Each number is 200 + 30 x the weight over its row's rms, rounded and kept within 0 to 999. Layers, rows and columns count from 0. The size before them is the row's rms in percent of the matrix's.

# down: layer 9 MLP down (transposed), 1920x576, rms 0.0697, rows 859-882, columns 288-383
# gate: layer 9 MLP gate, 1920x576, rms 0.087, rows 860-883, columns 288-383
# up: layer 9 MLP up, 1920x576, rms 0.0924, rows 860-883, columns 288-383
down859,101,206,205,226,150,189,179,137,219,190,244,211,208,210,161,216,163,207,165,226,171,168,213,190,174,233,164,215,215,249,244,254,209,253,210,220,220,224,211,218,239,232,197,162,204,208,146,187,188,149,207,240,160,224,196,224,163,167,165,229,202,142,203,183,243,167,183,155,183,178,176,156,201,204,259,195,263,204,224,236,234,147,185,173,155,212,215,232,241,212,170,194,186,235,183,198,200
gate860,101,203,221,155,202,191,194,240,175,225,202,224,182,231,172,162,178,206,194,226,176,223,194,193,197,197,178,184,231,203,289,164,252,173,251,242,195,215,249,161,230,191,204,204,232,230,246,172,213,190,201,216,233,219,166,196,232,183,152,178,223,196,194,151,235,171,160,191,237,185,204,137,178,202,269,249,227,235,210,203,187,198,197,204,206,191,217,272,164,214,205,213,152,260,253,216,236
up860,103,149,175,159,214,206,201,242,216,203,222,215,157,243,229,166,199,172,208,199,184,236,174,141,193,205,178,190,191,210,248,245,167,176,245,214,153,175,296,190,203,193,207,182,193,171,124,174,201,198,235,210,243,225,203,198,260,186,237,196,190,133,136,146,192,236,153,201,193,189,146,184,251,210,183,197,234,195,209,223,208,195,219,234,225,224,219,159,183,175,172,221,219,168,223,180,201
down860,106,158,228,175,229,185,222,203,213,187,216,187,228,245,218,164,296,168,223,216,202,171,211,173,183,213,196,195,170,178,203,194,165,230,213,218,181,150,199,233,189,218,193,219,182,163,187,218,258,155,125,205,199,220,141,239,163,249,236,179,167,197,257,182,134,194,206,197,178,174,177,170,209,221,173,188,164,204,196,223,169,198,188,247,257,207,196,229,203,182,182,202,227,193,185,201,218
gate861,098,203,211,196,207,193,226,202,193,158,232,188,225,177,174,170,240,179,154,206,210,281,187,195,206,236,198,214,205,221,193,218,201,135,209,222,162,238,153,218,215,222,170,214,213,191,258,147,174,197,189,191,161,225,208,195,253,233,191,203,227,230,140,233,132,177,230,157,194,153,199,185,162,164,180,195,217,202,200,187,142,163,202,215,269,185,255,193,201,214,201,155,239,196,216,171,204
up861,093,194,165,219,191,202,184,228,207,209,253,210,195,218,203,217,230,203,247,246,196,207,229,216,176,213,217,173,193,261,207,172,223,156,205,165,216,222,189,142,244,208,197,153,203,176,199,192,126,175,177,231,199,175,178,239,223,150,155,222,230,189,149,212,190,243,208,206,179,202,250,194,185,216,212,200,195,218,178,197,179,178,218,238,257,248,230,165,197,218,187,156,233,189,239,156,181
down861,095,253,162,134,267,181,195,193,189,223,233,186,195,202,191,235,160,203,219,201,127,217,202,235,177,148,193,217,201,224,198,189,189,252,210,159,233,229,239,219,180,222,209,212,223,209,214,191,223,187,238,237,179,177,233,255,190,231,214,249,189,206,203,223,236,235,201,267,158,184,178,247,278,220,236,236,133,164,201,240,245,207,190,108,147,177,189,184,219,212,202,126,208,215,187,163,191
gate862,099,217,222,199,171,221,238,156,148,248,143,174,161,269,181,192,176,162,214,248,216,266,195,234,197,200,212,196,200,230,167,161,198,183,210,163,215,248,184,166,246,185,250,254,250,192,194,206,182,216,199,219,206,284,222,156,201,226,198,274,178,190,182,233,204,182,213,193,171,250,226,137,236,171,184,227,202,199,216,210,200,186,164,146,213,222,209,211,175,208,222,217,169,208,220,246,205
up862,097,189,240,241,177,190,189,210,278,230,214,193,252,206,220,202,223,198,243,225,246,145,165,186,195,210,175,222,217,175,209,220,157,199,215,211,194,192,200,156,209,203,215,176,257,148,237,195,144,208,229,188,206,217,277,175,178,171,195,196,252,207,196,222,191,175,271,191,240,204,167,209,230,138,194,227,197,214,165,189,177,188,202,228,212,212,192,177,201,170,248,163,181,196,228,140,156
down862,102,198,228,241,171,143,217,173,203,164,182,249,165,216,178,189,228,171,182,191,214,166,198,135,189,134,197,214,233,250,168,198,127,175,202,234,164,246,146,206,203,196,144,207,192,282,203,213,202,169,205,208,177,172,218,264,196,198,143,228,187,186,207,229,208,211,175,197,239,184,192,217,188,228,210,164,178,227,191,215,234,196,217,185,184,220,238,268,257,160,180,233,217,208,236,146,193
gate863,102,204,230,190,197,152,199,145,212,190,206,170,155,269,214,185,207,231,188,193,227,217,190,236,204,174,235,230,248,159,230,251,226,263,178,222,211,193,193,167,240,227,159,187,251,212,184,200,168,231,218,232,222,227,246,218,197,252,257,183,210,196,197,241,161,180,176,227,216,171,191,167,217,208,218,220,239,172,208,174,194,206,168,213,151,185,168,187,232,141,171,216,179,175,214,247,230
up863,098,253,189,184,208,201,151,171,222,286,186,139,203,197,164,188,176,182,215,201,179,243,216,183,224,188,181,161,184,212,213,222,208,227,223,231,181,230,251,184,209,208,201,168,158,194,126,186,264,172,200,234,211,170,183,191,214,199,289,204,203,190,211,222,201,243,192,226,205,167,205,172,228,181,167,198,240,173,234,187,241,257,194,158,186,212,134,179,192,169,129,218,239,203,179,220,188
down863,099,264,238,242,197,214,209,195,205,193,224,252,169,238,218,183,221,124,198,205,288,217,191,224,183,231,190,219,179,222,219,181,166,157,181,214,199,138,191,173,223,169,222,241,203,235,234,137,208,215,204,194,204,154,226,207,155,209,207,196,192,154,210,129,126,214,186,197,208,257,192,192,135,203,243,147,178,174,200,219,172,182,213,214,208,192,203,231,165,201,221,215,198,213,249,165,218
gate864,096,148,223,187,194,171,242,161,229,215,208,213,184,149,159,206,229,218,155,177,241,196,203,189,237,205,165,278,192,173,225,230,198,229,166,218,254,198,199,162,207,231,170,228,185,209,196,215,227,198,190,160,146,158,198,193,206,188,223,230,181,174,177,186,183,181,191,167,214,211,158,148,269,227,185,234,232,239,169,184,221,239,138,227,156,230,187,161,202,231,241,153,236,207,229,207,169
up864,097,195,211,212,242,171,249,215,173,129,185,190,224,211,246,214,221,147,195,131,221,194,211,225,208,215,165,208,171,236,178,212,135,202,228,240,146,254,214,156,246,175,180,193,182,229,220,184,207,163,220,182,197,218,213,211,215,235,170,251,161,205,184,261,200,164,226,208,181,212,214,192,233,200,215,205,186,195,215,200,202,196,143,225,147,210,169,159,162,191,171,216,222,201,121,176,181
down864,096,182,184,227,213,246,178,256,236,147,196,171,212,220,194,212,198,222,220,253,247,199,172,168,191,213,260,182,219,176,249,202,226,238,219,221,194,226,209,205,248,194,175,199,207,235,192,220,156,192,166,182,203,234,151,221,228,143,202,172,218,208,144,205,242,183,181,231,205,219,233,196,216,175,246,169,247,218,211,199,142,220,250,233,155,242,199,206,203,167,213,171,186,210,167,192,204
gate865,098,212,186,176,184,249,247,253,155,178,163,224,193,239,127,217,181,224,204,186,200,183,247,198,173,205,180,207,207,198,287,258,234,214,213,201,152,272,180,210,181,233,224,213,220,230,175,197,253,173,188,201,204,204,224,214,222,167,198,238,238,191,174,194,279,212,170,224,223,181,112,174,183,179,200,259,191,207,228,191,221,201,234,217,191,217,232,183,138,199,200,189,246,195,211,224,248
up865,103,215,190,174,239,169,207,273,202,244,207,219,213,222,166,213,195,165,241,174,230,201,149,227,182,203,189,234,135,245,202,177,212,221,143,163,202,181,174,169,186,200,241,176,172,191,166,189,218,121,215,175,185,140,163,190,193,166,148,232,254,135,206,259,225,171,234,205,194,221,161,148,217,214,247,160,205,198,228,216,186,218,213,205,222,208,260,221,157,179,145,224,246,161,189,218,251
down865,096,276,205,208,209,156,202,167,202,196,216,195,195,204,147,206,146,186,179,204,180,245,213,160,167,211,226,214,217,215,217,152,191,185,200,238,166,182,223,150,190,214,201,154,191,187,179,190,218,183,206,119,206,202,196,228,195,203,218,203,198,169,156,147,239,163,197,174,214,216,191,201,249,251,182,174,165,231,141,162,180,164,251,178,216,190,174,195,201,210,232,235,204,164,184,223,155
gate866,099,214,158,259,191,166,233,221,141,195,226,167,118,185,260,180,229,167,193,167,171,175,183,214,159,271,233,152,197,211,194,180,211,204,262,224,181,236,254,136,206,139,216,187,235,213,197,194,195,201,200,196,196,209,222,176,135,220,179,152,170,186,221,242,139,219,185,234,169,227,257,181,201,197,197,202,223,158,196,208,204,186,223,206,155,258,224,200,192,185,196,189,168,228,226,182,170
up866,098,202,182,224,231,227,179,225,178,251,138,220,188,194,233,217,233,167,216,140,192,182,164,165,203,181,225,189,211,199,195,266,205,196,225,231,168,198,186,115,229,245,208,189,175,190,206,174,209,177,167,257,217,147,249,186,207,215,221,214,178,249,206,166,167,202,174,169,175,143,186,215,198,156,216,222,163,182,164,131,217,202,167,176,115,211,191,235,189,240,215,164,201,173,199,157,233
down866,100,212,194,213,165,193,232,230,174,146,200,199,200,196,213,196,221,195,220,179,222,193,174,218,249,194,212,212,185,165,202,234,183,257,172,210,172,189,206,151,191,258,235,262,184,164,166,163,220,242,205,205,135,214,158,203,228,216,219,232,226,252,248,188,118,192,194,170,226,159,182,183,197,197,133,160,182,201,179,145,235,183,246,227,148,185,221,158,207,197,220,148,192,238,186,257,233
gate867,094,217,251,131,204,159,165,199,236,237,245,248,241,197,210,246,227,217,141,188,163,200,261,156,180,235,176,242,201,212,251,214,243,198,236,163,258,240,179,193,255,172,167,239,198,204,194,192,188,239,181,214,173,184,231,199,188,247,182,174,221,201,218,216,226,202,178,207,209,192,220,156,167,196,211,126,177,239,221,236,225,181,223,220,219,194,217,207,231,197,239,156,210,195,285,194,203
up867,094,179,219,175,187,144,167,207,183,201,237,187,237,184,209,201,174,214,170,188,166,233,242,210,164,231,189,156,165,171,243,195,201,147,211,174,253,221,178,182,196,185,201,190,184,153,213,183,180,223,189,218,185,163,222,172,180,211,213,191,243,161,230,182,223,224,213,222,232,232,213,105,186,208,220,138,247,158,209,186,191,221,223,189,207,179,185,174,188,246,270,178,249,211,168,205,181
down867,091,271,173,235,211,189,214,177,179,162,182,188,191,231,170,179,199,146,202,189,170,162,189,190,272,215,251,219,185,208,207,236,163,91,179,190,178,190,231,196,178,246,212,216,195,193,217,191,207,174,228,183,182,203,212,170,188,225,168,242,168,202,181,171,173,196,173,224,194,204,162,235,220,194,180,209,178,189,182,184,198,198,163,164,186,186,186,209,240,197,140,245,193,188,144,210,226
gate868,104,212,211,230,215,210,164,226,190,189,156,190,160,193,176,180,219,178,137,206,189,221,170,177,228,178,225,209,173,205,215,215,157,202,164,223,197,213,169,227,191,213,190,238,164,197,202,204,220,240,139,194,164,189,213,191,189,212,190,180,204,196,198,208,175,181,210,188,242,188,213,218,224,178,215,189,230,196,231,157,234,183,201,191,183,217,188,275,322,199,259,126,127,228,124,206,175
up868,105,163,168,209,149,164,231,185,151,175,214,225,159,206,182,228,214,261,220,180,147,213,182,219,238,210,162,217,213,212,189,248,232,230,177,212,230,229,181,282,157,163,241,176,208,200,223,189,181,206,197,111,188,206,204,158,126,194,195,163,199,197,242,213,242,259,198,209,235,213,188,284,171,192,227,213,115,218,168,181,209,183,151,181,203,193,205,233,218,258,233,204,204,187,206,237,185
down868,104,250,110,206,274,187,184,254,204,196,208,160,175,144,133,215,159,231,166,241,214,216,231,193,216,239,173,199,237,189,201,238,214,185,203,197,214,137,220,206,231,233,225,190,164,197,197,188,221,215,227,211,219,261,176,158,176,251,165,180,199,198,172,203,199,226,215,181,205,202,231,194,191,198,179,223,189,227,163,247,220,78,178,208,238,192,192,200,219,190,229,187,196,204,188,150,194
gate869,100,186,216,231,211,130,229,185,168,163,237,144,199,160,199,160,219,235,190,194,201,188,199,166,197,193,177,251,201,236,221,121,209,170,162,210,195,240,225,141,187,248,216,174,246,209,193,211,178,237,211,157,273,241,168,230,179,161,244,175,221,235,185,182,207,177,214,201,188,178,184,217,171,179,237,142,249,269,158,187,287,196,150,173,160,231,177,236,174,180,155,147,166,166,188,193,204
up869,095,204,211,212,227,169,146,173,156,190,157,207,186,187,236,187,212,226,144,175,191,189,238,169,203,198,189,233,217,218,237,207,196,192,152,185,128,162,279,285,193,199,215,189,180,245,164,201,199,178,168,189,224,166,206,219,237,176,199,204,193,210,219,212,246,196,195,197,183,187,200,229,153,220,213,182,155,191,167,206,208,147,177,195,198,204,201,259,201,193,203,152,200,180,168,212,232
down869,100,195,205,222,160,192,172,209,200,211,197,165,249,249,229,211,211,173,226,191,210,181,217,199,132,181,165,186,153,216,214,211,196,187,198,201,159,255,198,190,207,168,204,183,208,231,234,189,193,213,222,177,202,239,197,234,171,164,165,186,183,216,198,182,216,206,218,230,244,205,198,185,236,219,204,192,181,188,239,229,188,175,212,210,231,160,185,172,183,243,161,251,201,225,137,199,184
gate870,102,211,173,212,176,219,146,200,226,248,212,205,218,195,211,173,234,229,234,264,191,273,209,161,198,236,222,205,174,193,233,234,223,172,142,194,240,227,210,171,154,159,207,209,173,219,198,268,170,228,183,215,209,256,194,178,164,284,147,234,221,167,238,238,200,239,189,214,209,182,154,192,181,165,200,156,212,253,218,243,258,232,181,179,140,195,224,180,230,172,212,187,214,218,258,245,181
up870,102,186,206,257,199,205,214,175,266,226,193,189,208,244,179,198,145,239,225,200,201,136,268,282,195,195,218,177,137,198,171,199,148,137,234,173,193,196,111,195,227,182,224,183,223,214,120,173,239,219,213,181,204,187,251,206,170,197,237,214,172,226,212,181,208,230,169,156,252,259,250,201,187,175,201,232,188,202,246,189,239,247,201,203,208,189,235,189,158,191,198,223,216,207,228,243,248
down870,105,229,213,208,177,242,245,198,157,167,224,232,156,210,195,146,229,154,113,206,203,182,196,206,209,233,183,242,209,190,160,212,228,227,194,208,212,206,161,210,220,214,197,220,162,214,208,263,273,161,191,167,148,149,170,178,178,226,127,141,238,182,206,215,204,140,210,171,172,213,183,208,176,229,208,228,179,190,169,215,198,206,225,250,272,227,163,219,174,235,203,189,235,173,201,123,203
gate871,091,204,220,210,185,245,92,200,215,206,205,234,216,201,198,172,146,224,239,215,197,179,184,214,196,188,170,181,165,191,191,180,251,197,169,160,196,189,165,200,179,164,190,199,230,181,151,234,223,204,179,211,271,200,222,202,216,184,191,164,189,204,153,209,254,160,206,219,210,218,183,193,224,222,154,190,209,195,218,228,209,143,216,169,175,180,222,209,217,186,202,168,141,171,186,200,228
up871,086,245,226,202,199,201,188,184,246,223,167,191,180,176,181,208,215,283,222,200,239,189,225,221,205,220,231,267,217,202,197,202,167,171,181,257,189,154,211,157,180,195,203,229,208,185,172,167,195,187,238,231,178,169,242,203,213,187,198,139,222,224,211,207,235,213,207,239,188,236,203,203,237,240,231,267,194,174,184,185,203,234,173,172,156,246,246,212,161,194,240,193,204,201,229,186,165
down871,085,269,193,190,201,194,235,262,150,242,221,218,252,204,215,218,190,225,228,203,183,211,161,203,230,189,135,177,280,172,214,214,173,202,192,165,229,224,208,217,244,239,179,179,175,248,219,225,193,235,163,203,112,198,199,155,137,241,244,200,228,208,204,229,156,166,166,165,229,211,176,222,165,176,189,162,172,204,201,220,222,171,210,234,271,203,154,183,222,217,204,230,177,185,246,191,186
gate872,103,190,245,199,191,181,194,185,257,193,229,207,191,234,221,188,180,184,200,258,182,190,210,182,251,172,149,215,198,192,206,209,214,176,193,154,226,176,178,259,219,244,261,218,192,265,276,173,160,192,211,154,214,243,217,228,200,204,232,159,229,175,192,169,198,229,195,231,240,166,213,159,240,206,190,202,205,201,155,226,233,196,201,248,152,198,171,178,179,191,277,198,174,186,191,181,182
up872,102,204,177,205,186,190,263,184,120,212,207,174,236,184,185,176,181,161,202,208,174,226,213,184,226,254,212,218,147,183,181,151,175,204,191,176,235,187,204,139,196,225,200,177,216,188,171,216,187,201,188,240,184,204,180,215,183,232,202,176,197,221,206,264,206,163,157,156,161,237,191,197,178,204,166,182,185,238,192,168,196,217,166,163,200,210,161,191,221,162,148,264,199,233,214,197,195
down872,088,157,219,182,205,211,187,124,193,185,190,180,230,169,205,176,223,218,165,189,238,241,239,162,195,228,188,140,185,184,229,184,172,212,169,197,203,173,223,223,172,225,210,213,170,193,175,199,226,243,196,218,162,239,213,243,231,216,226,274,194,202,131,220,207,152,272,225,193,199,135,235,138,233,196,219,192,164,238,205,165,238,190,189,231,230,191,241,196,166,174,188,235,222,194,224,156
gate873,098,208,225,205,218,165,202,193,165,210,212,212,214,144,183,192,141,114,212,223,236,196,149,186,189,193,227,191,182,228,247,197,204,217,175,173,194,172,289,200,256,219,170,233,245,203,161,233,200,229,185,190,172,226,206,169,228,167,243,251,218,226,211,209,150,160,263,187,261,153,154,257,186,164,210,222,232,282,172,201,229,217,232,213,229,196,190,236,134,227,193,190,199,205,171,223,205
up873,100,173,145,185,181,210,232,181,179,159,217,170,163,204,257,174,207,154,172,173,217,210,231,171,190,261,219,209,143,232,202,171,184,202,234,201,139,172,226,141,205,247,203,190,154,222,188,192,170,217,155,230,191,157,217,235,243,181,205,187,173,235,213,185,235,217,292,199,231,229,215,245,217,248,199,219,185,198,216,181,236,217,222,206,197,190,197,207,189,253,155,169,170,162,251,186,264
down873,099,220,260,220,201,191,206,222,194,203,252,226,229,232,204,227,191,211,198,164,223,154,226,225,174,216,209,190,207,207,216,160,161,224,213,192,200,203,170,138,234,228,196,264,199,225,177,184,235,196,196,237,188,221,203,155,211,235,231,175,184,203,183,197,190,198,198,199,171,202,195,208,185,128,174,170,261,206,153,226,156,183,199,145,207,188,196,231,158,189,185,191,225,214,196,222,156
gate874,098,174,164,147,205,189,189,238,144,151,193,154,231,197,232,224,155,162,212,211,256,177,175,148,168,222,247,178,158,224,181,229,236,220,177,220,222,267,172,190,207,191,156,201,238,188,220,266,189,211,171,189,213,216,176,256,184,242,226,233,283,233,201,176,288,164,245,229,199,192,232,231,252,159,244,221,199,221,210,199,249,200,226,285,168,205,217,167,188,213,213,236,232,168,139,231,197
up874,096,229,200,228,196,184,234,140,162,182,202,235,175,251,180,193,199,157,198,165,186,238,205,168,162,166,179,208,199,198,233,193,157,216,257,187,210,190,223,130,203,204,219,196,232,193,231,202,211,165,187,209,225,207,190,159,179,192,224,141,185,197,242,206,183,209,149,178,177,218,196,171,147,206,200,191,217,197,244,156,208,187,200,210,203,173,228,183,204,203,170,222,188,136,219,194,179
down874,098,172,163,232,179,199,158,255,209,241,165,183,216,158,194,145,283,152,229,235,219,153,188,168,149,198,214,212,172,192,186,177,173,186,163,204,163,205,142,243,187,167,241,183,267,235,193,203,216,288,171,236,227,147,169,189,259,242,224,184,206,199,206,179,189,197,173,223,163,188,178,190,211,208,207,234,143,218,173,189,201,239,233,158,181,156,214,185,183,166,172,180,186,239,192,128,176
gate875,100,180,261,212,215,236,203,185,202,210,200,136,212,178,266,191,189,189,172,120,197,160,210,210,178,183,232,190,202,221,176,284,220,194,195,213,173,130,196,219,144,200,207,199,218,190,199,179,184,233,252,177,201,179,219,210,152,183,197,197,218,176,253,237,198,218,220,216,233,172,121,187,225,214,225,202,190,209,196,165,184,206,153,256,175,203,170,225,167,225,178,246,256,197,212,172,135
up875,106,188,206,189,206,203,164,185,183,199,234,150,187,187,178,193,219,156,238,179,203,195,222,204,229,237,149,204,242,198,197,233,202,218,185,222,211,204,239,173,240,181,196,179,217,251,178,216,207,198,220,193,204,202,240,176,229,170,202,189,207,215,229,190,174,185,192,197,144,226,228,203,179,198,211,192,230,169,196,172,231,259,196,163,225,228,147,161,236,149,231,192,156,208,201,167,147
down875,104,236,202,188,229,195,174,175,223,208,188,207,212,158,218,161,242,194,187,220,192,225,222,201,240,194,210,201,172,181,212,216,208,187,187,144,257,213,219,202,201,189,199,226,242,201,223,163,148,230,144,169,209,190,283,222,232,224,176,175,228,248,218,166,180,240,168,213,238,187,209,207,187,244,192,185,219,198,243,185,215,180,194,165,204,226,159,185,174,255,196,192,180,231,145,212,160
gate876,100,169,188,186,173,158,148,247,199,173,206,196,233,241,182,249,185,250,192,195,137,188,182,139,242,123,164,213,232,197,204,163,209,220,195,189,168,244,182,144,206,220,174,168,196,231,227,173,212,200,204,162,181,227,174,178,176,198,209,214,168,227,182,188,194,195,289,212,254,197,227,222,181,187,247,211,233,172,243,269,240,207,205,251,197,220,193,235,243,201,231,196,172,196,231,224,254
up876,097,230,187,241,281,181,177,226,163,192,213,228,224,152,174,245,226,210,168,165,204,198,185,215,188,178,210,243,183,210,159,226,188,159,165,216,179,202,170,205,164,204,219,207,214,207,201,286,192,218,215,239,238,229,198,155,180,208,201,151,192,225,303,191,179,185,199,204,191,251,215,207,219,190,211,184,202,178,181,216,271,188,212,169,160,179,250,183,192,216,209,230,154,194,220,200,220
down876,102,178,213,164,151,176,170,126,161,192,205,183,171,211,212,217,216,204,161,150,209,209,187,245,222,194,196,176,228,182,222,185,260,210,238,190,169,212,203,234,254,257,200,174,198,237,130,210,193,199,208,230,276,205,226,229,210,216,185,215,142,228,127,213,224,181,187,208,164,236,216,247,193,200,210,208,228,208,154,205,197,189,187,207,175,206,155,190,190,189,206,206,194,223,159,215,146
gate877,099,217,200,241,243,145,245,190,252,250,192,174,212,176,239,201,204,237,226,205,199,185,217,224,207,148,188,269,216,180,224,213,225,202,215,228,226,186,205,174,200,202,215,205,179,177,201,155,173,198,208,187,214,190,237,182,172,163,280,194,176,200,226,228,243,174,188,197,200,254,229,198,151,224,136,251,188,146,192,238,160,164,238,188,241,157,192,278,209,179,143,200,213,207,202,195,201
up877,097,225,271,242,238,185,222,199,193,217,190,231,176,157,212,145,225,221,227,184,232,217,184,166,232,223,195,226,210,179,205,214,235,183,205,205,222,182,174,236,255,162,191,195,232,170,197,181,204,149,178,215,167,196,192,241,145,162,209,158,235,226,212,220,169,187,203,241,198,206,150,208,164,190,154,240,224,216,224,210,176,205,179,188,178,152,271,209,156,239,164,116,184,206,205,154,166
down877,098,241,185,197,214,147,195,211,246,225,200,253,171,205,217,217,174,184,202,196,219,206,204,201,218,215,248,206,174,206,200,239,184,122,235,209,200,217,227,191,181,241,153,151,248,170,185,170,225,198,188,202,235,189,227,170,210,202,193,151,235,179,219,212,162,211,196,188,156,255,218,137,271,210,213,199,197,182,224,151,186,180,137,253,198,205,144,231,214,190,250,218,214,174,239,206,179
gate878,100,255,261,230,225,179,223,168,225,173,198,183,183,185,210,187,183,187,222,163,139,233,240,191,183,209,219,217,218,190,240,156,166,197,232,196,183,212,114,187,144,190,211,188,192,183,221,126,207,226,220,197,233,237,253,179,182,214,234,249,214,184,201,197,162,176,194,249,207,259,210,185,171,199,255,174,248,238,209,220,199,234,205,222,202,167,222,169,215,186,211,243,201,232,221,184,213
up878,099,183,241,136,238,252,227,237,205,236,187,196,225,164,261,180,243,215,149,215,201,210,178,171,174,211,203,180,141,192,181,212,211,216,208,182,316,224,190,184,195,246,174,173,208,216,167,217,278,187,176,215,211,241,225,246,211,168,208,140,215,175,233,172,201,186,177,177,224,139,181,155,173,160,221,218,155,207,193,233,212,193,202,217,181,177,156,193,176,249,201,205,188,149,157,165,147
down878,104,149,205,242,210,201,231,218,252,206,238,236,180,204,186,200,238,237,154,187,278,171,208,160,238,203,136,204,167,253,214,204,190,209,182,193,223,184,162,236,209,201,219,208,234,198,215,214,223,199,227,237,184,211,107,193,221,205,203,146,190,195,189,166,162,181,209,192,215,211,179,218,212,186,176,209,222,230,166,259,205,257,196,195,183,215,257,200,233,163,188,203,172,235,169,231,224
gate879,102,193,207,199,247,245,158,169,141,200,149,195,183,215,187,229,196,167,173,190,169,212,230,197,216,203,228,189,158,152,165,289,277,151,211,194,204,176,228,203,200,195,226,140,211,209,215,161,189,215,225,193,201,241,206,213,240,232,180,196,225,235,208,157,195,232,217,185,268,199,222,182,206,204,203,158,194,213,195,255,148,223,171,176,183,210,173,139,242,172,187,184,218,224,181,163,225
up879,099,199,187,220,257,219,196,183,150,202,242,208,194,217,217,189,211,196,197,233,184,188,231,175,216,157,207,236,254,179,214,211,223,228,253,222,212,150,182,216,173,207,251,214,231,258,156,186,252,246,161,165,133,199,193,223,197,194,178,237,203,173,190,191,219,230,198,167,225,198,212,188,204,185,215,168,205,163,224,219,164,169,215,258,175,254,208,208,183,190,153,231,278,190,216,180,218
down879,099,259,204,199,235,226,166,197,172,165,177,194,244,192,209,194,229,191,189,204,193,272,157,197,157,285,227,208,189,150,200,187,177,167,158,199,148,182,204,190,205,269,242,209,183,182,162,151,201,162,197,207,221,181,208,145,188,187,206,177,226,169,136,215,263,196,154,228,195,154,200,247,159,208,200,212,191,237,186,265,203,183,188,155,187,188,115,209,189,203,162,162,157,186,199,158,221
gate880,100,154,169,229,210,199,180,245,165,187,194,211,196,234,134,223,182,192,253,201,191,228,205,176,187,236,175,212,170,194,223,180,173,164,259,196,244,218,193,204,223,191,192,190,217,154,148,177,219,201,185,252,129,209,131,171,190,203,222,189,184,182,162,206,183,213,156,198,191,148,236,196,261,232,242,214,177,194,197,211,198,196,241,209,208,194,192,215,253,214,188,196,214,274,188,215,217
up880,096,216,210,169,148,208,162,134,203,223,143,217,228,153,217,155,198,193,168,227,211,180,179,187,208,218,202,220,119,140,170,229,214,204,150,197,258,194,170,210,185,154,199,211,196,192,130,186,187,189,204,216,221,195,202,213,228,240,151,222,239,224,185,166,243,176,231,195,192,171,188,251,213,205,233,182,199,173,204,176,231,192,151,203,208,148,189,214,187,173,181,184,214,202,235,208,223
down880,094,175,219,234,169,169,213,221,271,196,159,229,231,190,135,214,201,217,191,173,156,268,218,180,268,204,246,161,182,181,238,268,227,257,179,218,160,213,248,224,178,256,196,193,198,172,166,185,170,243,142,173,208,231,177,222,190,233,205,191,184,212,194,185,173,158,202,175,229,212,169,164,187,195,188,248,257,210,220,206,174,199,168,231,174,148,234,221,160,183,172,200,164,168,247,218,179
gate881,098,181,208,224,187,225,232,156,197,170,260,222,167,169,187,220,209,120,218,228,192,202,176,237,202,178,188,173,185,235,185,214,246,177,204,220,198,175,169,241,198,202,225,165,249,188,158,219,206,241,264,193,200,178,187,196,252,178,177,169,186,180,181,222,198,165,181,219,239,184,189,186,193,189,230,207,236,180,209,188,188,231,238,231,196,208,203,197,245,210,189,178,231,197,227,252,209
up881,095,289,176,187,186,179,283,240,163,165,211,217,224,237,202,190,186,129,238,251,226,220,191,177,222,220,168,226,167,241,168,232,232,206,202,146,226,202,196,208,171,230,181,176,204,169,218,215,191,223,213,184,237,174,210,187,185,184,197,190,238,151,210,234,187,198,236,173,180,148,218,298,223,212,197,287,206,196,170,211,230,201,234,249,227,206,214,200,185,212,237,207,188,194,236,232,239
down881,097,220,184,205,143,213,182,246,228,243,166,176,117,174,162,186,178,188,229,180,212,205,218,181,180,145,190,252,213,194,222,243,199,188,190,218,223,206,172,205,219,193,184,232,131,203,231,232,144,210,202,224,236,247,214,179,196,226,166,259,182,165,222,196,196,225,174,227,166,166,241,149,191,211,168,184,154,145,238,234,216,181,185,185,166,176,220,195,210,212,204,203,153,175,172,164,123
gate882,103,183,209,179,166,196,234,173,236,230,152,189,179,208,130,225,214,168,228,176,233,147,249,258,185,191,225,214,184,268,241,125,162,211,220,207,186,231,226,196,195,213,194,250,205,207,127,208,177,218,180,209,157,179,180,197,225,227,260,173,245,237,263,206,219,234,159,197,147,216,207,203,133,258,231,198,177,215,198,226,192,174,165,212,182,194,163,222,241,217,152,209,232,153,193,203,193
up882,105,143,178,205,203,214,205,179,206,183,181,162,178,231,203,193,188,191,180,211,225,183,182,192,163,243,191,150,140,178,172,226,175,207,222,193,193,215,179,184,249,215,243,217,184,194,206,196,279,161,209,213,244,243,196,186,218,243,158,182,147,162,198,206,207,245,200,178,215,166,241,222,247,233,193,151,249,176,201,205,217,171,200,225,239,237,217,207,241,221,136,157,217,245,173,257,212
down882,107,211,119,247,141,175,243,234,200,177,173,160,151,178,188,230,188,157,187,199,203,170,180,188,205,212,272,216,182,189,250,196,238,169,221,194,156,218,182,174,244,217,212,180,181,233,200,180,194,191,210,211,240,256,232,188,192,215,220,144,181,182,200,208,197,225,201,230,243,154,171,159,196,173,173,188,248,206,198,233,174,199,219,194,226,259,160,207,218,195,243,263,248,229,202,172,218
gate883,101,198,261,240,235,195,188,202,216,189,210,200,203,191,200,205,167,182,243,104,157,246,216,185,293,217,196,209,199,215,188,206,241,216,208,201,180,163,200,194,145,266,227,221,216,178,206,211,196,230,235,203,213,115,198,221,159,230,192,194,218,224,156,228,144,196,197,180,172,252,177,273,177,167,181,212,180,215,214,251,182,184,162,194,193,158,231,192,191,239,133,205,202,179,215,156,168
up883,098,187,185,132,168,192,208,176,196,205,231,208,253,189,206,198,201,145,194,254,166,164,213,218,188,159,191,222,216,187,211,172,214,203,218,196,191,217,201,218,178,160,192,225,161,190,249,189,164,249,156,228,214,244,217,189,196,112,181,201,176,235,210,220,224,185,216,217,162,163,228,204,151,216,177,188,159,163,172,215,222,207,204,221,202,198,220,203,201,179,222,190,200,146,206,208,176